{
  "d_model": 192,
  "activation": "squared_relu",
  "norm_eps": 1e-05,
  "rope_base": 10000.0,
  "parallel_block": false,
  "lr": 0.00618,
  "warmup_steps": 0,
  "final_lr_fraction": 0.0
}
Each number is 500 + 40 x the weight over its row's rms, rounded and kept within 0 to 999. Layers, rows and columns count from 0. Numbers have three digits each. The size before them is the row's rms in percent of the matrix's.

# layer 5 attention query, 192x192, rms 0.123, rows 0-63, columns 96-191
087:443560512463445467450548516491445545576466504527534534443525503490487481470491548572513487470498447504533416465497458512503497513510530584558516519466474541530484450514490454459501556577578492522502500509478540445521515452561361427514528456510489541483449486503470555510513526505499458463
092:491584488509474502452530468474439515555567479536490468459503525444512457474531509559510463538505520486457473471486432526459476524545472494603558584533401495507492464518433461475528511578590515508501460506485548466500546486492436462505531496504480465527477473564469490474513542466586535411
098:501519506456431510454482451513489496358507483560479465501476442508525511441453507536470544511572546458494505477444533575479499456439536553513454623581471574491528410454485413510465513411510458531477491528493516494459492552518545549528425447529470479478479533463514500495553461493523522521
096:473499545552582463544434511461517460528516423446419476578506526449456564489512393498513530426548509467491557523544503432530500485418405507513499476443566456484508511520494574505495481469386548528456456462489474497549541513482506518482434438512522507466527460489545439545468461504476542541
086:470497544473468448502493573509400529467459467576504437496467472483517440488524476452466489633522546504496492440480451487543578497495484525537483511452462537466451459471537545539486490500513507511502513528479511534579535523519439447458501466468539532463511507570442515517489502517450506493
095:530413506499538425497488488471488478530547519524434509507565566525464535430542450496462493487491530515484511512465516423492552490458417594514530511486477484469498532518507428563529487515529543477473459527481478463579480467495491484498514478499421565520551452527484437520505468477531595596
102:548466415543510433525526446449498553525506544580508525514452394560501506498547583461543528550546507489506441519443522552531469440504508532509437503527509481407478513519499524511490446485516526490477566497462552525592517514598576500437469532489519453410576518498484494463493459532513488479
098:480536494545450483460469504516459524528489506546532533546504517523469469513531561425459536553551557569493537493460511480398539435525562475503543486451527485452557478506603437461543489487495486464484456511474505512563519425459529488501505504517499490416513454556451495419450552517487531499
099:496530554500460512526554485485465545487448531480459545425454499583509468501498460581465523496465519480418525529382513500476523559530487516492502497576474567494475446538459481517485529546519459483494493567419546491495505599488546515510508527531473526485483569482470479464470524500458547475
093:447437496556463501462466488514501493468465523488538451463519453455548545565480535444470477511459510452461527554542561499470468542549499508555447499505499489465504528522469506538452494407539458445449390495578475580465463505533459495536488534508523422483492483511510535503546542569503555519
100:504463523472472490534499430472583497547524505507499446476474547426534522468563470486486520489573535514490505547527463532483509513477535567461425508542443442478484486425507511519530519474509496504457430519471524545617559509453512506487463485506506514542534493522583489458531498564513432458
126:497542488511515469442510535483496488456438433474490480438474508513495468560504495535476587428448526480534448497494522507485459530466514413541547498496515483498516508523559455516510482509521474481532524499486540553470482548519454453528536509450472421557584523519517479435446505519462463474
098:563522479485517429437464515551441508437510543481497499481480430468502495514493555470519480508509448427510498498441431551545542518537544491443494458592446530515509478467450423495494484562513513554527532502484555478547409479483583554559519539519476454536512440464533547541578511542461478486
095:568564520517480582523474487471514498423517529531444418434503506454483491529438478529479550484524490548534506449527553531483563534483511513545537565488509520459480502477443537484525467499582523520442508503472491535498526446534397471453457490515489487404487530519566483531469521529506569514
100:504519539421515520492493558496459503532496547504485388497482535501483494555460477517532470520414513514507523523482488524516497472538470561474542382510500468580403441521515490458499498478516491435486507461567492487527471508469538509569476425523453559410510444513573406473465483465499533496
096:425559540551456484488487542543532504533457517480521530504474512480478573420472516476506399527470425493477472474560456439426539513505471509501468512497580510419559439463510487547503451457452480504527499521574545483533503507471474452498491534499447550500489531506569476486526571539457519549
095:549520544488501483489538566477492499458478517493475494390568493501479540534457530513483481438474474474447531514474514553493523472495548513499402436516450521524524504607518524477570553547544500459445489464449521531458499458608551507414534505430518471541505572511543474543567605517492521502
099:532454524415545448526531548515513482585448474528474566444502472519470459426501470477520525521540495533548502562455478435524509513486595474539526460554474497478478514495512483575550431469467559506494490443457451447482508554545543551500559537546491491515474455506443518499551467492547560552
094:511521502581457524470565595491554451496423441455504542469535474529453489494437497531521504528510488496547506491422601492532503477495480542451559512500509524458526463505506503493456545562521490531451458460501555515487550509538464562514511491498486487511542457493519486523528457517549470474
094:441491540477423515459447445505512523501500472488501532457500552545566497483376545540439495425451521510468522545486501495511530508455473505471529561464525506563510439498536477411463447567527491548473525416536416499466484507508555415482437533451535563497525504513512484520474478435498528512
103:434457525514533567498559454513466521512454620533481505471493543447543529481525557420524400579525492497520488503540512488492474455623600499538488472513509475499474515482484471456460530502532568536576546472514508493493533465466513492495520484450474562469447530517473471516525468579542551524
088:566542525462530500531504516507508559512477462491502463500525496512532464483506448485545481452572499485524487488524520557515463464471473553430373502487508459518465567469539439409502509541479550495478419431442488539532535517529487456498441464411537508477454526520560463522553475480473565465
096:560483401443415485530567556513508584468488552507591543523502498453568519501496420571454464507434542538369542475500447491418556441490507468467545559501500479492537457474479501552508565497419497465517519497506504491416509457473509502460459540537493531513484550485523473479493485431459511529
093:494555468461512441597490428483510537561487448550511478515459469512466502473527529475457523438481425528504540424511493438486532534519484481504512451550482520473493508467567459491493355525524537522529451517547489490491422467507533552481477513569534544482552539543520457494472528545504517572
093:494513415496515506500457514505503494506483495544511545476409481512546537540533542484496496536516553479425534497426571515499433486500475458510518524452551556591465514518453446422466470543495502470463483495512459509536497553562497461560500454446435437472527503537568561506542476495423523512
087:477546479461502512467518556477557480427518478465446548485421549504547437516543546525416493505468465493522482424560499447494531457538467532564538471563469462507557494530460525463471504514523491497498423537524487468487494526507525484505493470588496509543509467512470426554444524519493497498
095:442452507533494511516532517443443511521476420455487496432504528576495510480468570537525508481510477578530443504471515504532540468533540510589522519510522475515458562584579473536503536524495497605513509510424473415552466521528519489543533459487516492495555559497485557538504509505438565505
094:512489494504553500488481473501542495488566494468525459455456459508492459531458525490509563517535453456495560519504473516476565464544500478509458470479504479517482515495569374572463518525450500499447515446389551534508521495469470423506458465462491550524500437540469524476509392481447390537
095:409471499507510546536481516422498486461477484504448502507456552472448494479456405484569412493451538485527523492492488487478498488523521468567461486448526504510491505524519556526528463577474477501501524541490509505411477540485530566545477510517551591492454482539495487525491536507468539480
091:551506519558513400511466476497531481524566569586404552597479477491486484445449481495530479556486532491501474519552434499487488578526525446484504516496447438490473447456464519538455469429475507545534457462427505514503493477488518466484539473552504483565493449556516531467443494485518496526
094:438506489427519381532571452510465454459557518510491539479563567527511512494535558528470463494533505516448535495422518533545506502502471526524536491438485517474492478510462506539520498462488564521572521487514526592476480508510533438452499537479499490447535519582504466549535472455588545532
098:493542614450405537489485488488450486440428515508401521520484584482524526492524485473405481484489511500471533477499453545491502537524458462474493541499540571493516510498466508479499482472495528544534443526411498519477436484465489477538489429527424425431551455478478562473463485496479481393
102:549448578496529541529475517512461459488473503477545548494503547440531510458496470493544543503456476447522487444491506486549511526556533567506511545514478605417512394523483413447452557502463493508525526535465520466489463456460489569506447554510573503459493545587518502503476584516540448474
083:579478441504539534503506460496379528429486548529524543466418501501484481461476446433514466552516517502494529457449470494533463451549520537554504523559498527486483467475510440486520575510482473519441532561484522502473437544440469478487484537447487519485475605597424548438480558528462489478
089:524478530563503437533510537443505496491504442548526484411496496543514512446539481438448514547449577463524435542493511450460529509458518489453512479506476447547512480521454540510499496512470594487489559544489562489530502465525546514466467450469645471437518505449485543576527530534548576478
096:560543512567539510525450507523527506496511565492423467573541513456497489444494493555557454438535497509485568519505528499476431478448483351495499551437499411510458506474545579481422487517556476512510486490507539467503503516517492543567617481470467505545543480470495454548520448527476468556
098:577471514487419496484513527500484498501495474485527460484531446492492421530498593558589535495454458509571503509519482513449538481526501411450516492498546456443496543503553491476440503493499519495466561471552575534519483535503539499495573490465489465545485430535456497491468460597447417474
102:564555507578528490511446491507492524578511529576446467493563502491504479440495517460490468514496524450477489664499546501459515446459538490448510533424576527556528586508517530506498558483501542464473539482554480486494466494456502551547516537444527480554502467458500510554506508514517479526
110:495501512516514469514505480529520522502490492468522488453494507533451442538508445471519509516475475471598420498577513533554443529487513456483523403456543450540527571506511486502491478558463543498531520438558468556436493553590488545544461478435545472537527489532509471490513419496476425526
092:510542469481569457515497590525518507386519441524437492459477556583501523560558493534543474525506516516472479525454578480518490511480511511529475442527484598520475534504439533490498459516534535469579459470508485471518441483401485415459485494407537541455438516520464518480461441534459563501
100:473476530514570432542524565521450566524484491495513472519552445489501566554555451528432491454506528472497474442505503469604486448432387505553500512518444553508482481518473468494451458406548476497521489543490460522518484559512487493560462510439453545512544555545512424506451525511473538496
096:500541494496444473519536475468544454468524432612519488483518520538508480468545573490494432545519601561456521506455497478480487505455468579530397525585519456445484536477516456555493506475542607445525571469511485482479505516462522493545462484453475501480528500481506473534476454527479551521
106:487511510463454500542431583460453469484507488554513544547510506528481626504513500424506531593474501507524511507495465501511486457525454576464453499468497510498541502494563515551480505522539565523488441515460558474496443507506575435501480534523553491444461491512431494491407527503552534493
093:441491527481547431490490459503488522452579573583472448580561454542540489509494497490514518491522512509501506495522433417460499507523473491554463480494531492457545617427443478519486489465399544568444505534542501516583510460482522460534524505543504494490503538570433483590516484485489549541
095:526508473471546533526497483541483475487560478427456514488454520459496533481452504497565522562563534525561414500512563525518501513464457516540526482547509450553493438510521511502435499584476435524553576445461554478550451445534488491466456511460502477483526432450530488512405573467503452480
100:533576513534471502485525417553502519536528526567493583540478495500519487559471510530456479464568578522464538519478485558507549506498470613465501556498443587444570486467502571537499512524532439456459495592473528434478517503476452532502527430505441520495513433454463504464539481574503558558
098:490532493488523488555492499508493474488449507506482523528440473522520554569537482589444493471484479506469541529495497527485502531419486524548515520557487489499485481456480502524472545553500508621500443437487482428520526543530480440581500558525503457490487487508516534456548601520476565534
103:510420487460537512519528520515489522561534520569519502615495533551512523445544582542488495495488474501467481576596489510493535496529437505501476412551497483534499542470519513466542466565452552515509468490487502458526513487519489591518480563551525505505541442535581437488502499466546555523
089:455569493509543535479477432569535491491472479568464467556494500458477502532480525564496511476487461444463471480550444528494438571613497448513526511471526524516469526556550516464473579412469502491536509437544532527443487533555495519522502558477568566554443538486471490483497522454549546449
095:495568518462593479498519547431457509496467530455538522442456542545527486539475518474540558420451556507444483387573550516528508531453449539441484533497533475454452459545505435504532509448494478514457485601442504451500514493468392539574476488492557498529487450513503518528534510468490464553
092:472532550505483510487532604547492434457504516494465490490504556536461507532562463450456448540550479470500552524517523525447455446436447498511464509460508541530439504453506474561467495495467475551501523483526470563506441524505573462489485496566517540539553571471473516559508511521522502534
106:471557555477503447530537495476497461552511601533555482447470576530521446459544464461516513504571525502477554609489474438519585542501506552517503479518479492464520525520452470509476468482531499391593491480526485547539478480476532505496479485537479470444455470523488470551506568487477513555
102:472506458491494464527476471444467550515474511474466524478455475469553509473440510468464581513491568502554491512466545590559581525515479531433392473485475519591573535470559525454587510485480493540516518496460497458458533484448508528516476499513536529561489496490498486463526494454478481475
098:536555409465514515495508522455441473529436534531473459538449534512529492545581443458494520441501509413452543521598522512516577489502569586480479486541501496497476519467484555540541537502491577547507448490500540515547489434503508385462551564509506553514513453509513516509550447504485565500
095:512499504540569540557511429550477594470542523530520514415518550461533480500505523549511435555483543457514505491524478521451508457541536478489466409507517553579514531413508537530401477455515458516474462489494518534486482473522401487523422512561469526578583490475439544496504541441503477542
091:469538548456563477533541492493500441491491559530536479450513538514487493541522546505458589453410574489487473473541417475523446470523516462509513483464489489421553463497487468500484497435587510463503476467461498566473562514561515479518559472516587461506451465474417475494524557586500540445
100:501516507439486569508518483551508462464458455545480501552482514508525510451489493476519515462522480505490527537484467439558486490456511486458477538475509451491534513479513470462576504559488544543489476530451565522530497477527448513448511525596432552583530489505526495421449472492447488482
098:488532487469574567562586474503502476560480540543488482503516528490487550508388517451506500505428426495457509457537466534547510487474462476438450450522545474542521493547532492524506539468495562412531410525529495481509524506475516535461525491457508488434519465552489495506514444461493465558
100:538444533480485555463506505538598595487460531523516464563460561566447550555512413447482465486512474486447539529526560492496502534565498491499446468489527476534502539490486529460527446539497513512456514517416451470482451486493515513497543510517538463569451583470450514479479535503493426483
095:462516577508528555396512491480454458517510538474520467483504459493519566540521469535523490495489432481514435474539482511509521558607566531455581466519434544466596587506523521462478422473506487431524539502528548488494486468487469503493535486417523508539543527442524536462455528537399446463
097:460517531463533455502499482484475481564490497474508421453398472518547476513427431514459471547472517454506474508462453467514525487438581493471461474546504429453553502481536511554487535484488533557496467490412448542475516455432533479439519537462531474501502500485472499531515448505460525481
098:525451479504507406498430481503498527575583546438472518452522536514475451488530487573511443468480404484461492532561533481422482430510488436474464475451477475468585583511505506435455513512486551520556510502537499508522447511525479518539532504524507565407521467572499410533504527482523494501
100:507521528559528547494459459500510508538528511508557481546490533473464437515534483442510517391484434496484549451592461549446469515391553511503549490537493517528452514560514487449487522436539522487478534524479509455467536518478565581441478535530488440488506502577483442416503536543467489482
104:497521489487579503525550564501552521596554451511566571475449528581487426562519465471507520447465477529541440478529504505550552553449502496476498505431526479529529411559466490505540506565558569464510502451499503509472549533488458481477485509470509500572550505485496481506491515510475363468
# layer 5 attention key, 192x192, rms 0.121, rows 0-63, columns 96-191
091:526516462456468533511455475489423521523529444509433478490470496502479515502509541567517440522525518522443541498448446503581569502461467413539500465484495389516474551487470519482565497555502542496524558518603488442550500466486493468507533535530458554559500515497483474568483511431552572460
101:496498508532428582476524422495542467444530558416439484524494483453503548462472501493556488531504550511437505467500542449523472473532499494422536525563551537464540517549452506518477457441544494558501464499537464517487541499495516499444467481507434479475489517436521490508504492485468528536
095:540449515452455465479491466492469534535498451544598396478539499429482520553472543549519425491518515551440508458462462505586491513488505461505462483540494468467445529480486477508527513524474485605533533461565480494513523480456492452486540496465494515519516467564474517518527498486535435505
093:459501544472458502449534493461521472469475499493620542454521494491559530526473559465487445527496460558479509472450546452532584497514571483415468398497507472522499521567532464403467515460469433549525483500528450468449506483463484503465439477482489544456522526543503543530535453532455501531
091:489527437482498459554430468542459552528494496468504530517451464541549578542487456500468474534477470480456421510485537514467530508495485520503462513565438584581554530495510485458528559498378506518543471478481508434523463518419518515546589525498494546450500534518567496464503584444544528447
092:597525508494442494481533524536438449438521431440553531422514441448470466498518416558537543547475467549554440471505488549481502595502526484446464558448476535491437434545462440513461428515571452597479515457453527525506544537460550556493488474486522539454489506526522489510481422567535533596
093:505427564496492499485431506518523555574518426544508476443425548439482493452446561524563493472442443471520496464415464494481427561525528543538505418525522504525469534491467507502544528493556522499504512631501536571446421454504482462483501501418507520506505520530472498496546513559542552445
100:399500482470456495497536528528488496520426508487413542470570546535586444524491492494452525529462490454525575494503502546448466413411475429485522455447525409564423432482438443540489502533467598460485546522501539459511519530486479552536534492490505486461499478503500479478571501493543474494
101:539478536466494535556479497470490543487444527482558447501399500497467508497488543484498436511535559440437524511435505541540474451487562529526501542531487511488517414500562581525506470425523545470478499526476564450533551447477474420536531533559484533558523499416491562503458522480496468513
100:602454504471498570513518382481484501533515546478504485443477540523541507501541535499524502443532486519515450493511490531553503475499502546551497472585550487500485632495542520532501459513602507487488510608467475536499495558441482421461459580504563545536530487546555510433407506425576565451
098:477466540436466499510477507429455490474527523468479480533508417524498478510488447466525453589443472411531463457591453511483485414542544468456495496481514463510472474541520482481455455455479582456493502515520561512474541502494547474501543426536531501465503443459507397499505492494488541586
118:462487474503490458465554494533448465508537515516496467499531520506535499549522482543540592464467500513546464499470500451453489490445542597517452534483479433550542599453466450482492472566501477535551448508529470545472425503532518479420546517470497560370526527480422471490538539555499512528
106:474494483497457505504482498482510468477510551519521571489488516529566563565611485530389555498523450501421518477462550481485491517534497522519508487440494542479490509389565459494558474459565526532495438463486540513518511477541478450435488478474524522501508484558489516552486457438558470479
106:422539456462498524542586510503478472534552501399504598579543498524491457528509549554480391479533524544533507456496525477494501443563486482406522432492532522482511533547590474515491458540484457500485517531497458498499508532468494514489478558516512494549469565463465538477489488457539500574
099:480526574513499483501529502484620503520544514463544500497536499461494523450547470409446519481505495474519537440523503539566493531447429463478466557492519509487486471540522534514564541467539546469433461511457461496497409552536429531516507489545607428492547529528507535564420482495543504516
104:508472521451551516525555510402441532485495490461496460567482480475461584526542506514438401595519530547417566480504544560482535464474549482504499462481487504553440486531467503502509488565509549448481473549476478449549544532483475500532504408544482521585541522511536487485510483515504533488
094:525480441485493577514458471498570470529555480485466478518482486465544478573500558550434629522425626468565488437488553487518518442517482485531491510469547611476502496444502543463461523471544455538472533529473523415496517515519526497515512570529432501523533458482528510456514476490506480459
089:486534501439525481445500405419401511483506403500564490483481530524534552481481468499491533449502546476521459509470465493495516473487469544646544455517460508400433506532453564530558568580544470503484462562496504539513525526521529550423510506503513482456488483584444476504522449501518504441
102:480558477483561463545516485490442532493496520566485466439453541436494522500519476477508582452483542500500500518480435442526447493465442398571488443516528444508507502545587485537463482479516454544584470411582491569539423476541524433441492497523510471523442515546540477505523484514516569526
103:510488414579581447508542490511553465493434485480573439464517472491539523529505477544536515569515523454574543472509470471488504495544469564535455532460492490484427503460552544527498499488475521554530512487492523525506516495462416505456545591537428456432514436465514579518485460496448498526
100:501506479483500427417514496521458473498527480511435502521481444484509434482511495526435474467453518510491507518429586460508488514480447493547609453487541392486534538543565523509583484544528443468552442489512518505564390532536513407464535496478568498477530492434492476456452502480430480438
103:455447420475465484482472521572486560444518501616526548487558474466461538489458503498484520563496534473508514507527533453500567497476506436559472463478478495503504534491477571527472495525514541512480397554574451474477456550553474463500533505498499549491507464503490508575466476435408463484
097:465461409520501487455604490417470528498484547521501554484476589515507563467468487484455545451514555490502465503461587504523488491496544582508503495478437498464561557460519489492503459522481556473531486442446477400471574423560526497501568522401523519438531491575485460538514525499523533464
098:567510541416509499552532570453460497467570500452524451552495533507445542522511491493474481564507546470498540540518603434550541453509499490531550592517489535534526464540494511488502548414509491508476499547422458505542553538465521469545528479482457522518494602461524426557464504474448529547
103:498504572501453530459460368494554550445495454514487514446565470529442493490506535495497451483477463508482538464496473518424486455552557457483458475467499532501511412488508523530469482512533508513510514563490433498458574452497501553490472507537570503530500503506494500458511524548476445461
095:528468458545464555447483436536483578466428490543526504569496419499436489536486453483454463462560518521479525508526497589459515519514463439477537575496585503472493480563458527493466493457518489475461509541480490440465521497465477587511537465532530475530467447509527538419550478479566474422
096:521507515531515462501583534450550482454463505541496500479434527488431484456504444479445539490532555477473457583459485521472518470536446503475513442521505514488501511417475425459528521480626552552505529442518467499534524458467499525520457507467476520491524506482404472529507544536534461480
098:421531482489499504501496516504509510532509405492536545491483515513479491512542417512551460533428527475483498431401521563521501511464501504356500511377528450486441432466489473506573524480489569505439480518491474390524562516508597503515532514511476507545497496509415483578593534550450461589
098:488475500478465468511479522521458540615505548529490539489448456568492447430484517531579507498554448484518456498521499555523473493478460447451454423462499487499542479448498473507489538537512512518508499499478469541481567508453450501406533505486487466452489501443482506481527468506447469535
095:480498444552398549491503443554475501490464516472517515504432574423483514491464454545548459530554472460470489538495536533480521518498553552492488495511433529511478527536491483506573505510455436477469579632557534526473502541499483521501500534519557506618530541436518432553468511423496529528
101:509522493565552517510493449543524449515473466509525542477464436471488496522571466448536487446504493448550462547576521528453435469547572458607518496476423506559533505475484472501488570437525490498478505557529508508514563513582492483475451462526422528537482430452548487545476546531457506570
101:481511483475532509534488519530492536530533516440500494454495477486495486473506476502514494522529428391485587467531512579531523517481532493475541521522501502489495451513473530495457467497442453537418432489493473481567562526512441530455564557429519534484530444521514484489524460495550495541
099:453520482467501489481497558481459556530530532551510522435542498547463483471497588419426509427529470461517481472546469541470467511522508532541469512520393549526532477470520519518505506543466512542492521490493525565555481446552435419558509495516496500489461467448559502411494480472514456438
097:461467488475488461532484505513519544559473505527477509471470552524526443535509533526483527528511455501514508460486439536496498516489458486551498467474464481551479503487430532495454466585592573492534507476504509451453535500535422498494546550521501571486476463465511459500561528526540486441
095:468482526519477494513443409582412489457533509479529512568495466533525507491530518572548531499543465541488523497551518553508473483564539581485512513567422558474535466462484461517456492473505480470500517465542432437529446510576500549509458495535488438538475561452470469456586504453398468421
111:537466465545485399517521530491526417514432420500499486516552495486567450534502498586481557502542564537558427488428518449473486495491518528532525485508524411448543505544496404440486444478501502444541452487488475478447521483599562495478505492473484501436499479483429467566508542495479494569
093:446544516456534465496473548552576520454447497510545502580510498512551583507540428453495534464498493526511534525473540544545501487512531535426460496439505568447480507494592523439467521482513532461578513444504477509503469504562416455449542466503463506481620527517442511496472477502479504480
099:577523513513503484489486473548486545473515566419505565509522466468465500588476513577498557483488453545494446467471497523504468535534537565487453478472500491555535477484490489475497515519498442503487544420530507460513524464507456570415529466496498513537481456458495520538514488541449470570
092:518488453502511465550466524552505531525438443493507507512537448527466529514488468567533575501479478543525456512468540483494514505441513577446476438555490546477501494492506449566493530434432459500509541439440470496507472504525549501490449532496505542505540543543467447448432525536484453556
093:554483472472479457490515481476489504545447488550498539442527473527583509503449501515544487486490530514472482609506551479474511538512546463537521553514491470529566518602468454442527529509421485553486554486500477492487498517492514560437469460488511480425477538417519502476467517466533503455
093:525515527480434527508414514455570500470390446495415552507482519461591481470474481530519518450487428497462493530485564470442525551494535500478508460517518522504565468551445499512532506412528490506513430537444517516426539494453489511446517495493534495514470459537504460462532534514453536540
100:545435458526477539494489488532498457536491575482466493541539469508506445510547409509511516444465476495562506574488456421541452503509532493477487527482524545481493524430493422490505517453461521477517432580588430548493475557499494477478471450519499455411511524517493508531527498557542466525
097:434502471482503539502480560502417492502524525462488472464492489528480470479505524588508489530493552558519530473446461487483516452419418558495449513469483516503558539528561498487495481502611553453469518477473494488559511537454600495531498505471459480474564566548457445527526505461532534479
122:400493432570430491492521587511418494487518494553481456515497493523522494472531461510489587463499478549525403526456498413434553511490517510465518548478514416508522578459524396544486513463468473526534467470515528466500449492509538479451532457464570534405545535506466510485564527547499533534
100:576517499486458472513548413452529480486509507506527479547530530542479556450500543515511545471529487428543519497483483530569507545465505510476508530541482523444547554433548473439473505496525529459479502541529542451510490614512538478466545507524534460480538509508509487479530401552427495492
105:516505463539463469509496536535454509470518514471463542481501466543443538432514495489471612554493468522516524561496519460453524452506471496520495562485512338505530523505539477483506461535494485553558478496574544541547476489521568449440548556510556430450513534483413547506506473478473540538
096:533511464468448532430574471459533490521473548544476524483569515439497479502472526500473499577506536471498509483440479531558452491386500481497449536435431496475484442452475446493468514485450559459442508479502490554532507488474536513516462491531449548484508437523502475520455414515525478505
096:491521471518519595574513553449406431413494472466503538556550505525489455552512481576502535520549484469541430449547538508479517495439546477536482530443549455402562495419494459565477441519528477437549462459553483506573485492513488481535520535481461546456524492580494543512497546534491514527
096:518432507505428509566528469505543549520551493519513503491407518512516531539517570510464529548576393487475499531457566473495506514459502518536496490494489451510555527508488495585543436556490539548543538527539460482489526430458590487509511471585489443467447474529479527505510568507489444463
098:521563513547477602511503500523512501534559424506495472495522541424418453453482530495502406531551464476462564572486565558505499486495431425443494466455553524533470509570562552546446484503498538504545430490472455555536534460511495490515476513550518578577503467469473573588555542535488476506
105:514496557500474499479491526507484462496496499567476457508569510472496571541513521594527539487529479518551480542476462422542522426521482485540488525511504509548548607491495491487482488595513464430485528551501538468535484463602509486503497442444434483455501402494513479498479512534519482522
104:549518463520505447525529448498500537506476521495484424597534469519502628449521538525466547514529530510532457502514455539478473451532461519539523496540526489495480553433565420575523563568544516510449467422442487467476550564495480506499538495500470515377466514526548463489493502514509500558
101:480425520522601543515494532530603515497519487499563604517543423430521519535465530540462429509467451384458542532516487527557439485501549449475551522488488522512500519560535491485512469490470464492496442572446486527461502441511500555473515436551511478492529562532471438473538481538539518407
102:426479506503511466533470513460528543499501487454472490496520505513536569467500505581501528496529514492548471441479440520483428493408520598470485518473483598466410436536503513532478517444472505486510530432538511509449479508522483500533525453439488513557454518547456491499473512488562508501
089:417461455491475445546461581548502485574452521519490478479483482501554573477496474565462447526499518588541411484530457526531435469490445497469436488538509429419492542503422460467469444498558510453573435554503412503539434584525550503445489488402525518497534480508516482507517491596482543444
097:498489536479520453492507482522566493560536446487528560538563434503508450445531558474522493488553430549570448489510488480479514455485479537453580410535493518562502442519546520504464452460489525495518491474485480440514481507458557496554521492493512475591525510526542460483479528555453505530
096:504489605504492496485468564466486533568458474448563503517421556470503463485488567494586468507467443511479475510532532513430504555556501433499542496493448543439507485501496490562465481501578469451462479491516466568496510571485512483513511479523433491509534495515476484518471528513522494426
106:500454501513461524481368536536537523481452485571523488501547496506477483437483489478534511527599496454528446504480474483555506493538465503514523534526525575508454559517496456477426462499477525475516588526525473454522532492555465542539474477461505500501470497518483511476510532488509535412
105:479504526464479532398514547519502493469484469494422535426501475420622464532471513485503469568502481429526483506530465437532570504472495359496516432471497521483421473533506436469512508572494470467496577488487492481506474554500493460558502535552531514530517537477516535507500478456510537509
108:470483416483436495480533522459425543532504527502544476479518558476466428504503489442559456566458491490524423519505511502501546461460532502486517480518548483543471469572514518464476443507537545487530417479470502526473499511587485557519512525445501484538488439520553550532550534461512422469
093:462543554498511506501445524474531549449535509460543531443520496449491569529555545484526540500495486439434513413528474609511495471525482419488489539475427498575479527534442478515569450416532504563497466491512526521483468533559450530517426519519491399504548542442427454452515548507457512505
095:458520543512482509499512409508530507505467486567482465573528509534508523545498510438508501452499494486411459549484531536564456439504489514524510517463566383598499521487493514497453512534492495488534517540488533498527491550473421485486533484502427516496520511448452535483446538515474494450
105:551453486444512521497515530494476528514536533452448472453492428576540462483452493524472383506501464555479436466431507455527524477505448518508481549500443511523486504434540509480545453523532479491497494450502477557496537515522441484497490488503548502484462458466495502511503443540496449465
094:526447489450507569463475450537498494604496560489550490517515519499527548481538517515527565467447485442564433510502485452399494450470475468484491460527493490496515538523524482488456420516535506515494459546463567531517413507415517437448495464496500497471439492477426539497412499508528567452
# layer 5 attention value, 192x192, rms 0.0936, rows 0-8, columns 96-191
095:532557408513422497509453587491531506424429517506448491524493436475478542572465482602503464552549524470525499437537509492474489488411446522461500465482525575549541540544478554481461535541559545525496481451558483525446448465567516476496589466497549510479428519512542532470476513458531414503
093:443494504490524509441447492584586472514496482517446443497556518512542501492494462482546503463474446522470512572432463512491480449506487510538488499502453509532457576456510529519513468575512516455539515485497497483526508446531515451562546546547508585495500478538540585536508422602483445496
095:510515520575494526554485527547461466520496477549539477443507541501527485495591492508487489479479550529497530570440490523511503456577460494537520470530549458507508432494460511499488441542513517473542489523428539446415527505456510562478488508530459521546462472477454473557502500489414501460
089:569463503452524492557426462505445423511539512471465532581463435480522540493527422537511411455556567568469546485497494479501466485561504541528543482484559457526487507551456568464556545516532490509558475470549463412520510432561557549519560547460544544524425511529421531495465489537453497519
098:516406533487476459533548498529491451549502501537430546475507513489461453547537483529520472549483576503499489458546519441540493562531476548499431540469533501534583514501503488513522489454486532528476532491534462502476499457497458465470465488506462528522511397513570553578523469401483437507
100:456514554479452499517531580481518447518463501503432574528508497498513511467530522554518449491492508549476478573445453482431483564536561513468527406488492472566459452481455469583492458489533574491533443572523484492488524474552482459479599477525460463478515556538507520495479538468512525494
105:484510464476472525448535534500497444522562529521536535480549495503449454463427519487495502537470555485568574517490463453468439551532467502509488467578442476470439424478491476520512470481550476547560454436477605484526516497510466442483539520524410540478475456461475521500485558492531591532
088:485550443489444419584468566518427491505469527453528476554421470514452500511479442533541478512494487493547432536543459481510507421537466479461502494447469471520481476460529588536526546554487486509469447504458547502571480589464522578490573431498500466513449455498477529492498439550493434507
097:500505451551564447499462482479495470543483524489525548487516468586493443564490458524463524559427547432482465506604503423483561494565517469490519535526489459457571487467489514477522469491506501456575551498482471501558451506550553566527596544436528496483498504487536472459453546479471521443
# layer 5 attention output (transposed), 192x192, rms 0.0802, rows 0-7, columns 96-191
101:532573478463479516557502446548496600552515542503467547577539539478443426461574486489468452461558458514496458478468423463400470465491507562469506502464474524498544558441491567501569500498502554530433467548502514486538550467550538539514459501417484481492499448528554480482472519493470526547
099:419551483439475501493491509458413488447546461522511468503404593529560536523498451448530526533428495505507487392556468512543523486507504489560482568495518548462472465531518430456460438560577472470520507541543492524535514465549405445531531439523435517566513457546462436472521551474543500488
101:527527552583480495507537492468395483502549566473547462519469543493528471448574518444417533552474476485444544386511518514527513479471441501518537425505534470470497442396543494534500532526531528504496502519504514529546511447469478448509477494574514524498446438475496419495483552557468465452
098:454514463527564451530468501522473453515452538384519517485456550486454475545448440468462510479524463509514476505561514483530595496517449532492491462440534415540455549462571552562521498499518535502458511452560447478466503469542628494518559560517585469539480505467529469487529516515440499463
099:496545510445518499466505440575440496524532558478473502513494504429498554565477583498520491527512503477573443432489492409577531623491508528519508528521519501507531495517567492516507508506519514570451557490532537514471477535549485425517529511538468499475520546540495517434426452436453541523
098:486489553555482485541497477451586496398421560522533458480572487502565566533499555515505469491501508493470552475601533526477502433507558473560541452485468509509545455514413497531531529568503466539444542538464485506427457469508527458496474508427511504571541475511480477441453544463561503483
107:478496516489504596544511479539547524501547508516534485529548497482529489562413517476530500494532485511454536475514501474421533539563511430553527522539470527563476465531450523500441577474480482502542476545483488549459439469469536532429489502507490511503492439543440552542497508521426461511
097:484487498454452511518438473524483565552499532514439525469491474519523514474542521481539448570566567496517550481491413494407561527543480516450460493461479503536503580460477502493380544476497539500493513497478517503594485468529507459545579528492533526529510484494459498490553483449531563461